Weights of a small GPT-style language model, trained from scratch on English Wikipedia: MLP 256 SwiGLU, untied embeddings.
Each number is 128 + 32 x the weight over its row's rms, rounded and kept within 0 to 255. Layers, rows and columns count from 0. Numbers have three digits each. The size before them is the row's rms in percent of the matrix's.

# layer 4 MLP down (transposed), 256x96, rms 0.418, rows 93-141, columns 0-95
101:084100131104115140096090120132109090145088123114095163091166191145066182119096155179173122083105099105128165109116118182129111151150152130116071185166082169128096141162156125097121108185110152130130147088088130204175161123150124135168231103118142136139115143171160095114114142127095103163
091:139146179105069148084106096147104102170118183136133145086118152124166096111110051136171118134126146130103174123142222159169135118087113128120135103143199144135179135125135115122098089168167073151139214102124124121095137126212158139138110074107115162151130142135066129174111091158124120133
091:110106183075146154094146119121109081083150111126144142106134116183091133092164195103137111123082100099036103164154157153080112088142080108100146171124124160090143154088089142113085118076118143145136086170089162117087127168122077147174150142129086220120156093108143105125087113147134142134
107:114117133171144154124150074117095100119070160173142130127128103093173167088141101145103061127135096109147158104166174163114126098127128189139148122121112138164103145061148158192139129120154039112075169168101123118111146091156109160136141125138064077113080185099209125138115150145135117176
098:130055191173134180084141128158138071121113127145087124129090166163085098130160157110156054149114106116085119182120158133152149088179106141084152146188134133171090132140128132124118126092138121108125182138144199109145159136160126102127095152124077135101089099110127033156155159114164109075
112:150133180088156170134131156117154145195123146163158111096137139136081137054080137120129155146066156140089127105041088144133115151159105119108161088144136122081092122175074096106171132085129192125157106099110059142140138083141113108124146105144123183080146120186121173111086111109160179136
103:131140123118089192148173046077115122137171143096134134071148198166072117130131131068130137163152137132124184112146150112069144111155091135135122118143131125123144067133106102170141142078136159169146098082111138175114112058106118125134107141098165125033129087124081152066133145146096142103
110:139100081139152081120171141163153173141107198170141129145069125109141098117135094127128115195174152159183118181121104099122117119117078157138125137160140108112162097090098095108118105142240200114138147117083131102119151085137165132101125078076146107138144119179182119176120102121165092150
097:162124106149134159152104144122131130102138163105138143136071140119072157085160149170101147067107186169151140111101184185074118113108181127105106088126136135113111129164114139186125112095112165162200174134121151159099146137131180135124162198128149079191108189158087116098066125134100162171
092:120113153134112142164127133096100164113122179188148109118156151114144183069165185111168103112139150104106165102060137095115131151121150082136171074146081176153090168130139145134073103145116145116142128096093054179156151198145098090114142130107089142130191106151133139107123111174074054135
102:152127137084135115107139104125136110098151163130099119208112144140113148127091109190133074161130111111167081110127112138143167125105116084134149151114142171124069102117156118137107146118160107103112107128118161164103174075090132167137161173087107075135071137187000091090139123131093131108
098:134144126097217112086101133133103166141154071128118155102117122122124061059100129100089080143151131164145148165138163139148131152188091107106142148168128129148146124098100127130135155092129152131137095130131144152197127107154090157109112069071178135064162137212144063140088124113112121059
099:205114132122155060088099094147098120170119112159059129051113072138096150084108101069139154115109124116159139124140194165065124086146145133067113146178122121136172127126143098179148048099146119130108105107126169119122127105167072154120102156108113136129162130137138060144159107111119149163
106:133146100092109157157130149096037039121157084118149111066138142121191080123088131101102142155118127128156188155178111078114122091090126099136121141110125112187110127106185174122206122098126115161179108155122155095109118105115143140108165150077139148135120115098193111140129155107169188124
103:093091178163031120101107104111133131113067123142167158117100127097117119070138124135164140097115074167122144109186136119141153081109122151121119155136090083087130136139153122210154137083101107150097136117161164128074130129183167097108158112147170112063097174098066125111080123079158153153
096:100159112116130177151121129120117128090127059149177164133137154164107093126085157102118143114075145122145118121075158168102143118144124093084165145120108105183144151044147166142153166084133127119132087119152157125043111139146103122153063141124116187183172099102034138159098156140157179112
097:161088184138142153116164083147115162142111139112118128037127069103193118109139067116115103140164129105120129130090165117085147148099122113171154132148144125102146080156120144158093121127151154148147138116132101104147153088110103141127128101107109202040147102071239105183098108134110095130
097:183105085120107174129148127101144114157114170129078104101082081157155094107169076162151118138110097058076133168122150110213124157079116137139125107093167145102159107177152105111168086111173106154117139091121111104140144084214145135125134140151092123106106072128096131156124077115204120158
109:112119163117087169122139092137140098086136123107156094165138138118140171116068045113091138133074122080138137114152106144119148097064151109163140055139124131147071108141130118119102141108132110169131148199085120147107121066097121149173095194138113167174072106071135178094127130170070094154
100:150129120088171161160173126126125103151112090099144135146128129113097098099150132085119157104168182109140123150103170190073141113120156048113212093154148090204174087130082156127128126094144107135114150144175136098135093143107115099173069127138072148166150098125059086171137116151133181133
099:079134122139134113119066080135110147160126057099114125160162098166211159198127126096173197121145157154115138133131193107189128111119083108130149074151158086132108169141138136154113142133053132107104108127135100104146161141096108116139158110177100160132138146146106118096078162211123093085
103:126108198134173158126070058118169127126103017130116098099086105125120157088158130109099131087083119105169143117090167184159131167120145130109149128057125161171125163118122151125144124147150126144139162128136128125132063124105180124140097075094164130105094171126099099143061112078167091130
110:158129140089118114186073136139146176057132101113166138135088118119059139102162157147169135102105133114164090121079116151086155174083180140092123124133170123132098113179120139155180115112043149153134086157115091138173077166131127136174162179143128124092113087155081143069108091134173164122
111:146106137175131133158089040119115165118151111124171086148105110088141118137130145082146098111194108111155111153110113076109162156096075146077090101133055143083122148087100157105139098194116140137143145168182162119115143137107115145093145111100125088211116178089052085098140152121124118154
099:067178125156128093179091112115098087101111059121085122126115081124134151101181139174131100116137126092155102129154138157175115169157141136111090103122080157143165166166117109091098162136120145105151138175112089146108123139084123118104064136185124066067058121195147068138125114141164128183
099:140119085139096106141101146157144139126112165180218133124128150086161161155179089155098126164141151167159137068123075098112177156152087150119156120123163081089204080100170136168179141119168143098149076090111123105095149155116152073127067111081135143166150116161073151127158146132126096114
097:129118152151114148112135130118150126118142105117183092125102148107135083098132154083124122140085146110156115141120122141051126099164116111062162184085104155110188088118106202133165134145194135098133101165099134061072136124131105082129185124082126149172160182134086115165060128099101167065
094:141151150098149126122117130217156158149121126095143151076107183136120105157074081102111121138121131112108116202131132139153124135136129121112134060134108088075089159135089136100085169086099103145177190081075113145133092153106097163137127168092150184119129037127202161137129140097100110150
094:119087065118127119115129113139170202163127094106092138156113090184179151130143116168142127045136157147154092217098117119083119127151161145146184094118133078108120099033172080111137136113120119166149152101125137162187121143113138138112158148152133068068140129136156112134148112101168091116
095:110095177141042120159151177072189110115150136167149115057112107144181087114130129176137122155160160147141181118148154137135121085090138096150161156185109160150077116081112174075079103131152187124146136116100172110063139181126130123102147070125112141118124123119100111115089073093114111132
096:176125139099108148116116117103146116121099102104127139149177052120197168159198096140154127100146212144117100091112140129128150101137112086060143103079107149046120093112137116110107129104112123128120149086175157154097140138105160122107113083108146129053139157166119108031090163113111097134
107:128145080124117096178164129098182157160133081137138149095140100138112095065208162152180145117165144101049111104130186090167132093129106134074148110135151104119126089133083076102142068092134127143119118086151117123170141146154122108081117053152155118109133139187195079096120133117133094122
104:087159096117130120109112131085143121117123113137113135096107149160176179075126105144146131102151151106152107175104158165141093227119207137159159070076133217131180168099134146080078139116153090160136099133151172140136044147117111138139105109137164072138152112116075144122099141124149152154
107:094141112138134123135093070124135063104130100161109143104189111096113162171085192131122121129161105125127128133102160097112136084090113099082100105114056098074139106154128158123104095119131147109142121147149207170097166110116083095125136100143100137181073121118000155098124134145098112154
103:127147092159156101168062100092146118161099107153099120053123122113112168170151105169119197097151134148089181117125108136183129170172168098110100128104143163089189126165066112086142130167152124130105122110151105119156139133144093108135097115171130087083128192204174062111114111082140126135
110:135176115043097076179157153165111077086099143143138162129174076117121155209101184144175146123123103155133115161158119134157133132074122080108139180146149094131091155161114166113172137100106144123195170127115112139099174158107116099149086154117072144169124103142190151114089168140126106146
098:147131134116123072104134168143107103118164120148124114155101141111085094105086202193106107083156110121118122126113168123096122127106135103114172172165145137103102155158180127074094141168063144086126144095176210113115186192144203117135139148100149167093102136165098086117106137099120096064
101:152120148147092083108015164190121122131156113137184192055170097108125118100152133151084096132160140146145172093071077101102163149098152165130073135160169083112162153133152169165128167146137129098160132123146165159136139104121116166103091094100147120111151154120156110150123104142072077141
092:112141113090122126146195185122125103157145170144121122164079179074138048079104145183128119108114131154107087114111125160114093120085099156156170118206185067108084130133096099172107123092133116111096128125129132143152204132148205130170130169132118137119178125129117108107106174169164121092
100:126133144139154089136141112129076078155143148163105121138175116138172190141134127113097123138086115104098168126174118061140095157125143132140203109110125140146084120095184125178174117173215112064139128141090093136088121066112141103147144046115127148089105129108143124162099115128093204088
102:108123119084120080128131076109163175170086103173142142205143082155129143156130100098123126073137124133114113127136074113126096134073109112099141113110146115117097207129101145145131114095168095151050162134137150124155141115143143114095185153153129114133137254196064163128114117128137109137
092:139121109122184145119086123141130135125115103124134121142206066080108139194130048165142166128156114102109117082189085112136131099203102091071125131143150064151114106181147157128119146083104123111112171185171115134157165093115104070134084098157178134078138146174164123103127121138139100120
104:155206103138138111154112186107075180083156112088161184109085169120153108098119104118066128134134141129146120123116148120092159104130121143155097142088108138141155167136148110084165132148151134077096084191141113144119092129169080129184164101148079144097194083081030146131147119151125146106
095:150144171155121124121070156170069153098110179148123111082150080098148083131178137163108137156124171118168135126105157141137160081123101078080087114113154123180162112133117098094140135154114137171199070157166158117113063102102158136177187141120111191144087115104130108141162174132189091138
103:155123138128127156147178079115137145171103108134112094133120111069094124126124148095083073094094153108113149121104180088176122115151069132192175092162134180061139189154175150122113116160160095144105154119114151138146187117174111107129115173133159168068093105094174091062138100108158175119
104:139131094115167093128043130107132149146111127116113107132092130122103152076187112167124131097109107159201122168148153158099192110154170117091111154143153128185091163112071085149126112066158112169136074109088156150187059101186123143090128121180109096154164160151128070129123115099146135125
100:123140142134187104129140151126143182096093143139093139141159095140143107114155115162110128130209181190104159091108149152102075152155177110149153183113110128150135168132086152154108138109141175104137166157170127106160095152115089106135119068111158036077199136196133098099099108138135139068
096:138155105087144101116103176089029130115134135134129079153167091187160093167141124103171196147115100168137114137176097089159133089134092115068113115173129097169108148129120152085110122090105059141131114097123077118145134086132154076124131154090106153108170073130127145156165190142181154129
107:143093147138119151184105176117124131132146179171123111149117170117084167144115128125129128063135121171112135159069142134087115156154158116135146102186118173082129154120166161176193121146128112101068159139105091132094173133089117163135180145127105139022069146113122137135121078131202181105
# layer 4 MLP gate, 256x96, rms 0.485, rows 94-141, columns 0-95
088:145099099129078095133186174134098178104118119100156084160157149165184140103063137067157128083115132117179157151093110155109110200148083083133153139146126097097164147122140185200125122090124123118141141132095172137101183146139133127190106113134134172131065125106192147135144181171149102137
098:071083176050125112119138140123095101064149125133122124123101141134156191120095117157109124127157094155074145126133141199134126148089072173088152091105089156148127139172107197123094150084142143142155120148143093110103203125183110096165096179066085120146099091134132112170140136120084124171
111:067103146136098079121117113127063093074093086092117098168117175158110129111113114176111186085131084118081137132103144176113159082137147125091147136149161103147111085139121103089150080103122064120135185109149067185102077109080164126087097087134141114138117114089102149064151105121172112168
100:176111140142179184071140182105115165137099150163148120131123147146226145129117065134104101055120180153188152194151108115180108131157146143102126109108182081136143084165115185107113122160158146132128120060149081133137147091171129131140151123130147134189124101151108134136163088127105125089
116:121220143134161159159122168090141137107148113120115137146123117110155168117093119123127140183110106104063136145114120155121191116072123147122177168086089139134110102087096119156134176080130053139136134097152106128082171136180069172132085152125100059172108141039160098111123097116141142113
099:089041152069089166099090103115130142081159126115082166109133185094178163134093141106080133093172098075097163164147162115101088083126122107088145050142096124153159067173159119139166137118114131145117127111157102152105154141117060122162084132115162101123126149141144152134111102182073131106
106:137109112153148115129101150154109143154130162136087170156106092160190139020154082090087094111192215112190140108145115128140098109085158175082139181137073161103095086125131136155115122118151166150127173125170115112081145100154136098141155134107148119079141169068146104140149094120144111153
096:132116113097117123118163107108099058187124167157143132147079141161092105105161141097134116213158153112115177118144123131073166085164092090089137121142122131101103166103166155101101123155149232134167155135135120104093142149158135101146100089146070041124077165114170162172106141127128119154
096:125122078090220123131144086177157110141091107155079118125116140112123122157100130114103143090060097179068166142072124102107118122136188128120107115067089131126114089185161148139120137130151161130115171130123084170103103178086115173101115144149201125140123125142139175079145140185063121156
099:127151104100099105061149145180107139182114185106190077108110166114116087071087089103103114165161118117082163071134129119150113134116101097105176156209199082171122120122152104149133103126161138096110149108158172171123140073150128146125147078185167122125114170142094107142105125173151119154
112:102098078115098130127113110110089182153176107171086112182156127122166189124097130099114080177076086120077125162135135139140132145103124114033158108080109088073093150143128142061135128083153133065123082055143149140123137170151113072088145135158109123106130118104084118109150103155163106120
088:132165097175095194126122091162134173155134196134113130115089176161116177155120128133087077153131132109180084139167078173115149163124091138108147122119152098166142116122152151208130151089152165146190091142102133135168146141176067187122107172163152131136140171092094069169109167110132121130
100:167061102143146065097150105132074127099131147116120185171140104152131124101161063110147032177128135139178194151136138065087127108095121111088114103146174144130183116124146141139085124158147139119200133158119157132084140118117184109106170146099177134158106193142132161137163123158146136133
091:183152108139046068139151101127111163134141124163128085184123155113152110123135114139149134127113169101160114157117156120085144188141182078148150105159107097148143145117137106177173245182141153112122103090140078123132128095109146103126140173128160138187106150131145104053144146134162155185
084:091130166107163152155116116156139132151102157135115173172113115104111073102142133090161141127140158115196107170087235118138144097136129121064132098122115103175113093132109164175160149106086142095121138107027103168130109145072116109124107148086140134059121123092092208102130119160116127139
099:160122165121108131094158160087115160114197144120156131156164111196188100111142117107121123128107127098174131150109169165107199199147035107138127154095091131109136129034156113124127116092132054101130151105143131142102111110135130095134172079059135140096069150134133085115151125109098111138
099:170117109115125128123143126097139138074165145108149120136137173144149196182135133165040181093130138097108183087150128094117152133176103108148113138085127186131115071075202084159127137211098123131146147129113133128098130131089143182156119090108136097138079110063140090162113127152094180108
104:094157126188146167096163122109125136056166162089042127117174150199148105126149137093139133124091103119108113163166156097113089110164100140105141106142112159162116091090140135096103103116132136109110190176159116120134126146089099143127175117057143177123098213068101118109096167088117156094
105:133085072144074144074145133142077147133136174159117147144164149118153134155148104133142104145167039118149113195106101115208093105113141079161139114105135130084115096130157139098102129166136135089115100144099096167132167121079146171135149053108130136137066165165106081107136112060105079162
103:158129106145077125159148088111111148121162154154102162139129150134204062121093116142055141091131039119156115168148144196158153136162133137148074154109148106155146107197159159133160150111111116133160138141093104155160109140084117115067145158066073141083091113183120153128167126085142112166
105:124106145167120168158111180154125156138108107115129109144079183116115094139096135126099133131094126147095197159156151103144165075077142189143174109097098190116086139150157126107145207159161113158142053144150197067083110122132118199134165148190140113121165165146096107120120118119093140146
102:144113090132154165137134106146105079078140172155151132180158119135136194153126127068076094118130157126105105102121171072049189149145081102158151131074135105109141120125118143131109156091100126069159188176091202086113147091146131110092166129154133166164183155125136140117178127099080137138
106:132147134102110149131164163152204107146116117151146077123123096080208131116135169050108175071153129162126122174126213109165125127128116172080110125118169137077097116152103096136078127111167142128074114153139071179117149136131134100097145138165079148141094147095100130110118076134065164161
106:152101120117146125122126139191152076148121144122118124143144156124072164177115130095160144134054145114132161148153124115116122126125125123167144155063167135137129053163079115158132137127113151160197105157107131085021082079186147100101110138081158117097165152162138081106103075111145076089
086:146149121111113116122171117186111005107050144099180174086101135116138151091163132113114159135110115130068085107152160100092165151123119151136152107121121093116171120158158146106135102082162145149180144155185132085117129146098187100107135151115110144139112163191113143078060167118104151135
107:162124116139142163117159175175039116125141142138113143168146136091118124119099158097080163092148108160122133161141084123169096147119143081095149169179089138172154094147134216118155120157136122121135066157124146149160139128152085153121116107066153119126134151039103108080123170140032129140
080:131113181133171153167165157161172148115189104134140143121054109158125150110062098123106137126112130110086104176132166163148125116112152112154138129088128076085124123148107079092134116096134079137136099131156138066136080129110143050140155103147107194127173125084163076203106077183098121102
100:142155076169092103090070159131205142097164126101153102163126147133199115176164110128141152065100134067198102140125129113149109211139129136120126123126082146165151142133168157148166128135098085116114140118139120147057120152118137141139097158139102211165100161093183108153091090122105143111
084:192172095142127125086174104180066147085158126072043126133154120135101117147138082076156147095036115170085118126124166084108123153116133120103101069088136129083112119139098119115165120136092083106125139130149138134086121094123136153126200169128116176091076157126087111172131131110092142104
092:104184106095183094114164154158118145076166160114119086189106132150093145136109180158115128082110068113110165163141140148150146095155076128160142120109159141142122090129114125106112135089107107129102096147140108076138180202106180129112191093175098128062114106088074133119109122113130088041
101:097150132121187075130092093135121172158163152138129090063084161130157114119121098067095106074141130103172209167094152135157107186127145134198119160116145155128132061165111194158106167071080139092129111105102154164115145135135136147173139095119154090117127100096100135156133156138147194137
111:132111159105164157156108085086148122114105141068093102093139138115136103154144045108086112111081114198161118164153163178127101095106123171114162136114118149162219092117156165114018186102112152114097135134127110179142135115103145136135167083112143123115114145130086097103065106143107135141
105:146164150130174093126171123174138174173168169101115069164136127148136097080136168153139117158101105086131154142141121082177182111124133097123154102067142148219129113144161088092115140118165147093115183069101112109161081150162142141071158110132158163073137170139128104151191089102153103115
114:240087077122159128109172141145106155097077133128083157171101112177145095114099070152089059109115123128186157137081186095144151149169169160087131095138136121143202084108098139163125125141142136159093145138072146123113184157142137131090123117116151112170144146154175118132160123132164132101
107:042161109131098122199114153105137081197146171109096163126161111124089091190177196115150109143114083182098100127138107129137143094131113110113162145097086123120113120162154187184154125143117128088135141132166092160094070107109074102118087127144126141141073135110134123115173127192120189129
106:201182098103133083144113165105152172083112117086124136107154153171124131089088164111111139148113103161063138165137131126109157131145196177113184130061138137094111179188175161086113142164097133095156089117127148152120112181080096168107071118155113100167185144093100122131148092131153129157
109:111102094096150111157152153126128075142144180181101092179161166093109176066144159171186147124156157116097111130157128150133100153149104121130152149107131146213093080121093109152090086098131157092093094112112119113062160105144134113095115115082069177150158174131124138104152092117218133151
095:127079089190115140075120150182120080078085104095129156138126088143165152158113137060179087120078158124145079135075150118101134130134118170163142101098123130125163133106078165136187111091173081072132132117078104145130102128120138105154131108044175153122056133092116122128154086097139112097
099:145116107051108144085099160163101135120196089149172097111121143088130145102045129143133116125132136115148050135066123131086183118110152170096106135113131134111110127176105103176110143133094105130123130096121081156086090128157167097100137192112130109144147124181075091072188100140191141161
105:112156061153138115104148142194103155125153098143104125149075149084172174143085143116122130123113092125041143150145043137115065106171164140168158134119130118090123109142121164146153129156114122111182146139161133093071146076137116129135171131099069093116083044126144124088151091112089174131
098:160092087116144125157139127195207127067128132143084111157154178129087135150150130173141171140151114120149195081134138089103105053125081106130096109152111112162155089193087126098164117080094166137094156113100166138107138108142103163086106141135084189138086170113085129125112081132082100139
088:174107076180185109177160097141115059122163148135124089131176110159125123154125104163071127155154075126089157090157163099137085115067128143125134107131121201157101117113147098126153172130088114127182077135048107122115157150109082154095143135166090102137093170098091158109085161099126087116
085:086139124126145075127150071080172125119155155109131170145139129120101137119074166071121131106107108156129129111144202102154116102167086155109151143085106134097148110145184101143163169161080167118062106093152108038124116170129105087088095075139146084105165173162135114102137119147078177081
098:070160147124091159147138088117170104183074177164156124164095138051163101105121114096096138134206105100108145124136105134149089145143133161180170075181161192124136119124171198121155136125148124124128132091116086143112179159154150074147133112090117134156142139146168100125045130084149125149
096:101106117116103108135100093117112172164149091116097068145127107135101167112124155129153118096122084112062148158108160150077093109091084099130153072160156118085097121123229168170144133125063135125143189115143118109071164183110159076134120200094142064144136150105112102178119132120102106121
116:150095106170136093145105153127160120138139141132169127163150150151135092105175124134114117103205122132119111111113118148147210130183133168187127102098120178126167161077093097163107146155131214141102104148168173110163120089129100139069109098087069130190095140075106083164180084140147113148
081:136148134137128139039158116133077127097157155133123045141137113203140123121108104134141112129174131107115112173159120166192164122085183135139110159181143102151086136124103112157086112132112115159120133082123113112164113097143161068149139110149065119086087155099097198168202176127108086108
104:088131128147124183144107117148086144161082206161128140119122192104164163126161134136132084153167104155113111142122119161120140129160156148050117113127064083110142089148096154140094135140048134157139111076145124192144107130143082104115066088101145133123133180178110085175141144106211130150
# layer 4 MLP up, 256x96, rms 0.48, rows 94-141, columns 0-95
095:113118102106140106151090174153077169126106146114117191108154106092194105168158127143104129092172149123099144131057147106082136160164184156127083131147151064130128116090164162086138128136158117094140165153167101180051117098101129128104185072070108095163174154108084097099142097106127148120
084:147157139175106103103065149110132132141133100137113138121134128120126075137100168098114150122175142200208170098090105100075081052117178144161126110193151136154082189127107123100147081131133118116147170083114134130086145069144148119123155142110157078211116166119119138126075106095161151126
106:135130187135056128165148167140136119113140131163099139123088144125136120121066175151151104129141128095129156201140158173121190122071131203110103161157101102124098130117126137114090126090104103134132085201092152113097181081140147126084112157088172084131156110142060133177173153120195104116
100:070099129164054106141137111117103153162123134141146158145151129157112094110169141146103106091157072139048072137165124124087187138151072115105097166138118185151125159075134136106194118107133108138140108108115088183091091193147156179142107117158120168163165119073106084142174100142135173138
108:145089136133109188109128142106163098109131104198120137146150089100105102104128173088117164107141123183130189132103191107062104154121140151100144132142107096074069096112121107120120074131142129150204141105170106159080168087113139179074160163089155159077107084108153153124094115071122174118
104:102077148115117134094116174198166128083103144053083111151118115134166152121205061117103113092124118082187084124149159180105114089161158051144076146111128121116152184150188118162124128123136100193102109128151104116093151140088132103095135157083133108153101150158104120117100165109125143161
115:156128136088103170130154152111146140096101152152126132165114095181111110122112041142088092179157142125213042121124129095152100156167169135159123120141143148135141124131131140120126121201188104104101118194111146157134142151051133145076149141117139123173119197116133117081118182135182167112
106:123144147110088154123075087182131180132082164150117126153111098153133189144169091109143118109100090188107131101125128110121132133159155070174122108108127061161122169112105128091123084083141119163153124078164097145111118096132127079080091174143088143179147188161140126103110073153079098212
091:093093122170156106167140189115077125136185091124104098140097079112150142171135105146074096057139152118133118143141122076156076089105175121160119105105153117094173088130170184117148152158155113155115128134176187177108139202132155088120160106149107143137171127143180195132075120159152112154
098:179095108127160132151169116187124145116145135148107127097124067129136072122155131103112115089200141112094124141130158053161169154108151098150164151126172195135168122156103134061115140169123170095145130105202122102089084078161178177086148107141126140134173144080161122142087120142060126135
103:152110139138160103075114153156085081194107083109121159133151181152148146130112187151152144093117202062160153153130131097136109166064138126181090113112177127156136124156180181133145202168155127139129120115168127143045144165137142128170077147098172120125083123144149113156090142164131096112
095:122093143113199118140059084163084135105131118133152092140115114099144125068106099106154093105055128128108160112079169151123110099186179112117107114135124195114121138122140197122130103133173065089117148063097133185079137100062093133130081164100126155127183109105178111157155107124140131138
099:095167117117125173112179151108131121137186125126141123133149086084138182182142229107123143157147165154163088075106103107158151177187120114204105146097119176159099109108162139101114091109136105111118178067141089116139124146080118112141085143112099167140114132142058110103116191176112120142
101:109091128116162079083095174139155132133125100111102080107101092086137137103187098104175185075123128108089116186134135194118118141108188178138101126186139115123121041134115161088110109137147158143104138096106143126083150080146196170106114153137153140138153144089112058139154159103171132080
091:120172113092107116137143092175127128078181096122096100120123134098131122118137183158136103071068082106102105173167117187132131134143087113092139150141136173122130126158076163141187106150121047109086149114126134160107128158152094174155197162113080150051105141091171099124138110078104081095
102:143142114110131120060177072133114126127101173128092125140125162153124086100162080183138100145102139159193148134081110133120110107165125131185078135080160103123139179090126092084094117140142138154149159183130163113075051160135202180121153076149129117111103159093119188152180091110136131112
100:067177106125085055078145163140156155075104150122112109127099110133114103077153087156139193117124141157134076085165164071155184121147101170134130112156144158177123112184121099106079110107133090143113166141120116169130130139116176126117155203081115165151160113142134162118124164102172156199
117:100139133082152113140118171096090076161122138109144165126131136083147177163057145203103149135116100092072116181167108107174101106085134059100127114078129137106087117138166117127106125136100086109143075069116167099126139092127190126148034189151135088098150144167113152107126114121142139117
109:177124117139178098137113122167122149101103172137175069126048184134147132113161166128075094134112211133123147131114125135126155147182113189179115111142113191148161140109073104129120119111115116096098122089132104122158093114133169128120147158101091129136146142069162176196181137210137153155
093:088163129137142168134164087146094140074091132082142168090119147149132190098102115124026169153118161132168143106141105117122092101146155109120101100127191113113156136078151143092086151142149151129125165087131127090147117125151214095169120092182101092150087130167105184179074130143087123104
103:083111102150115096122120158118103100119103122125129101142198111130113080110194155131149097129162174156126148144073089108089122128163106173109122178133157137112136128161168093162134134074193162175142089112127132117154143157100104115227141053109104166213146160145168105137166126136125196125
107:094130143136155129196077086135088171138162151080104140163168142125116116143179150165170178081114149116094106062114099186173091128150130117146157084129196092126149110182092091112136153174063149096180163159098168094130096115123096118130140151085100132167108109123121114146179079119113174146
112:145159176154115148105107161181131155167136187150055130068100190122114074118097127133092158124137100100143130141129131118134145093145173132105132101068133117124173149052139117158124102176170136149130161166144105091138123132102158141151134093196119116055122127110129145247110142148166136158
106:143104133161130076111160084116151106124137145166094136079124173124081163109160127094164088088100139169120159183105128140150098097050109141063169198123111089146143160097116095088134100132101161206153157120150108160142150189163084158176154156140085118122121130152143144070110114126161128062
090:148114126103127126120151076195120122145098089078137111200129079136142080158172201119129149124132095111123143082156148113219101169093138075148162116095168108114067181156136137111115107123187113121153082146161150148081111137154172143114079152145126123150125160088172179130135161154190139124
105:121135122122132177125133185149083136148104099070120142139099160140131159066129137143137095137126167129176155117089093216086193164173102150140146142171113116173031137125150139162184126103200130151115147105103097108120155113151126138142068114135177132119145111123102095127090146058107186136
090:136145096141175102115116127085129093089048092115070128126127112160142126078144138116150132122175131121120138105129144019043094114105098143150141180122106139151219100165150111130112111148107139126118134146128154168122138063115134066161136114103061077152112139135089162086071118129145145106
096:077175132150145130085164169112174134125135128137124127188127171090134186162195160135112103151048139152146143142167127124170105100109139122139114174084098128105108146143134156084140104107086089168173176100084112113172121157188135125071168178165132089133113172087170108080065167148130133135
099:131116128105132085200117189174084164168145103162131143142169102145157129163105171128162197065153124089151179115103162164129113141132169143138134117118186116117204136099140123119113142128139097092137161146123150100111146110118199157168160055102086206161160102127114075140135127067128119122
106:108187094147108089215148119162117201088134176098114139159103121131119164050162088122106110089171087131161093098077111129133156090141087157134129109131118139093142121097118061080088147110124122111137148107208138167132127110097098100151147068108161131089159148111138137191120074099150145120
106:157151055151168172138100126088156091191166104142155083101079096141089086132110152156148098176149084111098133102080133149156128156162102092085124157141077153149091131128157113059134104176169142113114086142152141072159139208110157104086153112115143142083174117169113124105155102086117084114
103:159122098121177107118130169162151151140136099115104095115131145152130113162169078075096168123137126166149129131170141109116098090082188092114135102127127210040154086151062108124152157129131081131127158144211160155107116098125132183056059149110130132108169096146144159091086116142147150133
113:108145112184094092180113106175116208094087095165113158105136151113147103121117069127142109137145107078091144137111129108189071110126140107106151156129127045145184116101189123144102142076157106122152105145117129146215137152107142122139088146107111201151091119198180156133116156107140135141
116:157114152099214082098079208134125148120086120116099158150122130149153135118144097170138130070115120118065127150145123131146173101130156119082117117078116067147126152180127157145119132086092139159159130120163119098149148091090118135149120186140204083200149123124143123104160033167135152128
106:117096164101126144134135118169063074114083094069157169150166119113115135165085136121166135082101193119105157095135158105174159204096113109098130126124121131146076127151142122109162170147175097186157136096149131111165160165214157091149116133142153156105123104176117084100187158162142079121
093:136071159049183106143135125158173140138111097173152094171145146083121147117132107136116187115161097119089119108152083128187139110162159097125187158119107125105098089170142106133145117087165109106089183174168169172123122130156131106167144113086123162150232103126095157119116092125170171101
104:126104157185111103090112124128106192113161111114144107110143117132169110138060120184118034170143133166151128130105163108176071102151172111084168189172102146069125144122126144140110121097114167128150102061150138127152137089142111124162193140117217131144135152086132104161082149100155112101
089:116138097150158091111127101175169145129107119184136138156127155120115121078175111114116138139108175143123134135199134106085056097108161045070077126175197100111125135064119140103121099136117186184150143103149187124158118144170194106134159082158170120116105160148136098131118099167094143149
098:051114185087099079134136166151096085155132103123058147124177172140182205144088106129138156099123096145106159146145124139095098180114160109082126181117116112095115107140103108126108097120170157088058141151095098112090141056125161095123113113125167125147156108115168139158078103181096156146
095:107161136176144131191095127168179117158159113134139094075099126142164091114067106160189130114106149099126164118106141118084061111157087167165148164163119145114194100197117110114066136132104114145109108115160183115083117089106094128165151088126142114071145124112128111136123042131111067104
092:135150091078086093196054174105126130128095112184080127178140139113085154148129138143180157120131147143056157127105117119091152088150128113133157167105104136143164086151113075158178106195136162138153069153094118159123088124129109133127122190147077123151101164168141156090145108186086120163
109:089125095087114122113144153141132134118146109111102190148114114081191164155141136118112143078101067126092113161162126178092125155156167127132102146073128121100116151095091163124136107118099052142131120174156149109043064124100207184146099105161115197104123104142175117170146131065137133133
093:133115167116113166151142085112169133115072074124166117147083187159135142182127084183074068149094127167125123142187133111154165106143144103117171120126183100161122124119124098100084162116147143162093111166127132047208181090129106139103073130147154134125104114095102096108127117054121098110
102:106201081162097092075066087093158093139129103187129118119069169148134145137140057175164164125123097102142155104182090074102150124064130101099087136111095149192153100146135134110179098165129155205142084115077125127119092152141111119142104149083146117136151131143110092087139139151128145122
099:104120135190207161160079120088146100121131171127134105126098094082111147110123126115108117134127138133137160158063095121085125189125194127122147142126163127122088167105084088138103131088118131128115089086196154119116115051193092107093181138199165116122145142103091124162161096099103186150
098:125121103109141192147157076115153126197127130086155092083203147111112093178140095132157112111132091052151093194103072167104163145209115091134127143131129143130108122111124108056071172119091152142087151136108119134122089130136102192103109120141097207117125139109086121147130122161151129140
089:132187118190144170112114164194139145166134162120134182099136098077132131139147151082110123134071163093130137112101141118164131086095179154167128115088118170143108199105186111109178077148156168094108207110127128182073135115148114096111088167103143067179123116119155131168168148132127135135
106:145097104150156136100103126184165085132171128152146147146120114126160075130160101109117136133172139140162089112106090128164107176162138151147113116134094159187117124130083133123082195177119188138114079146178123111113167113071128114123084173178102126230118127142160115188114150137205104083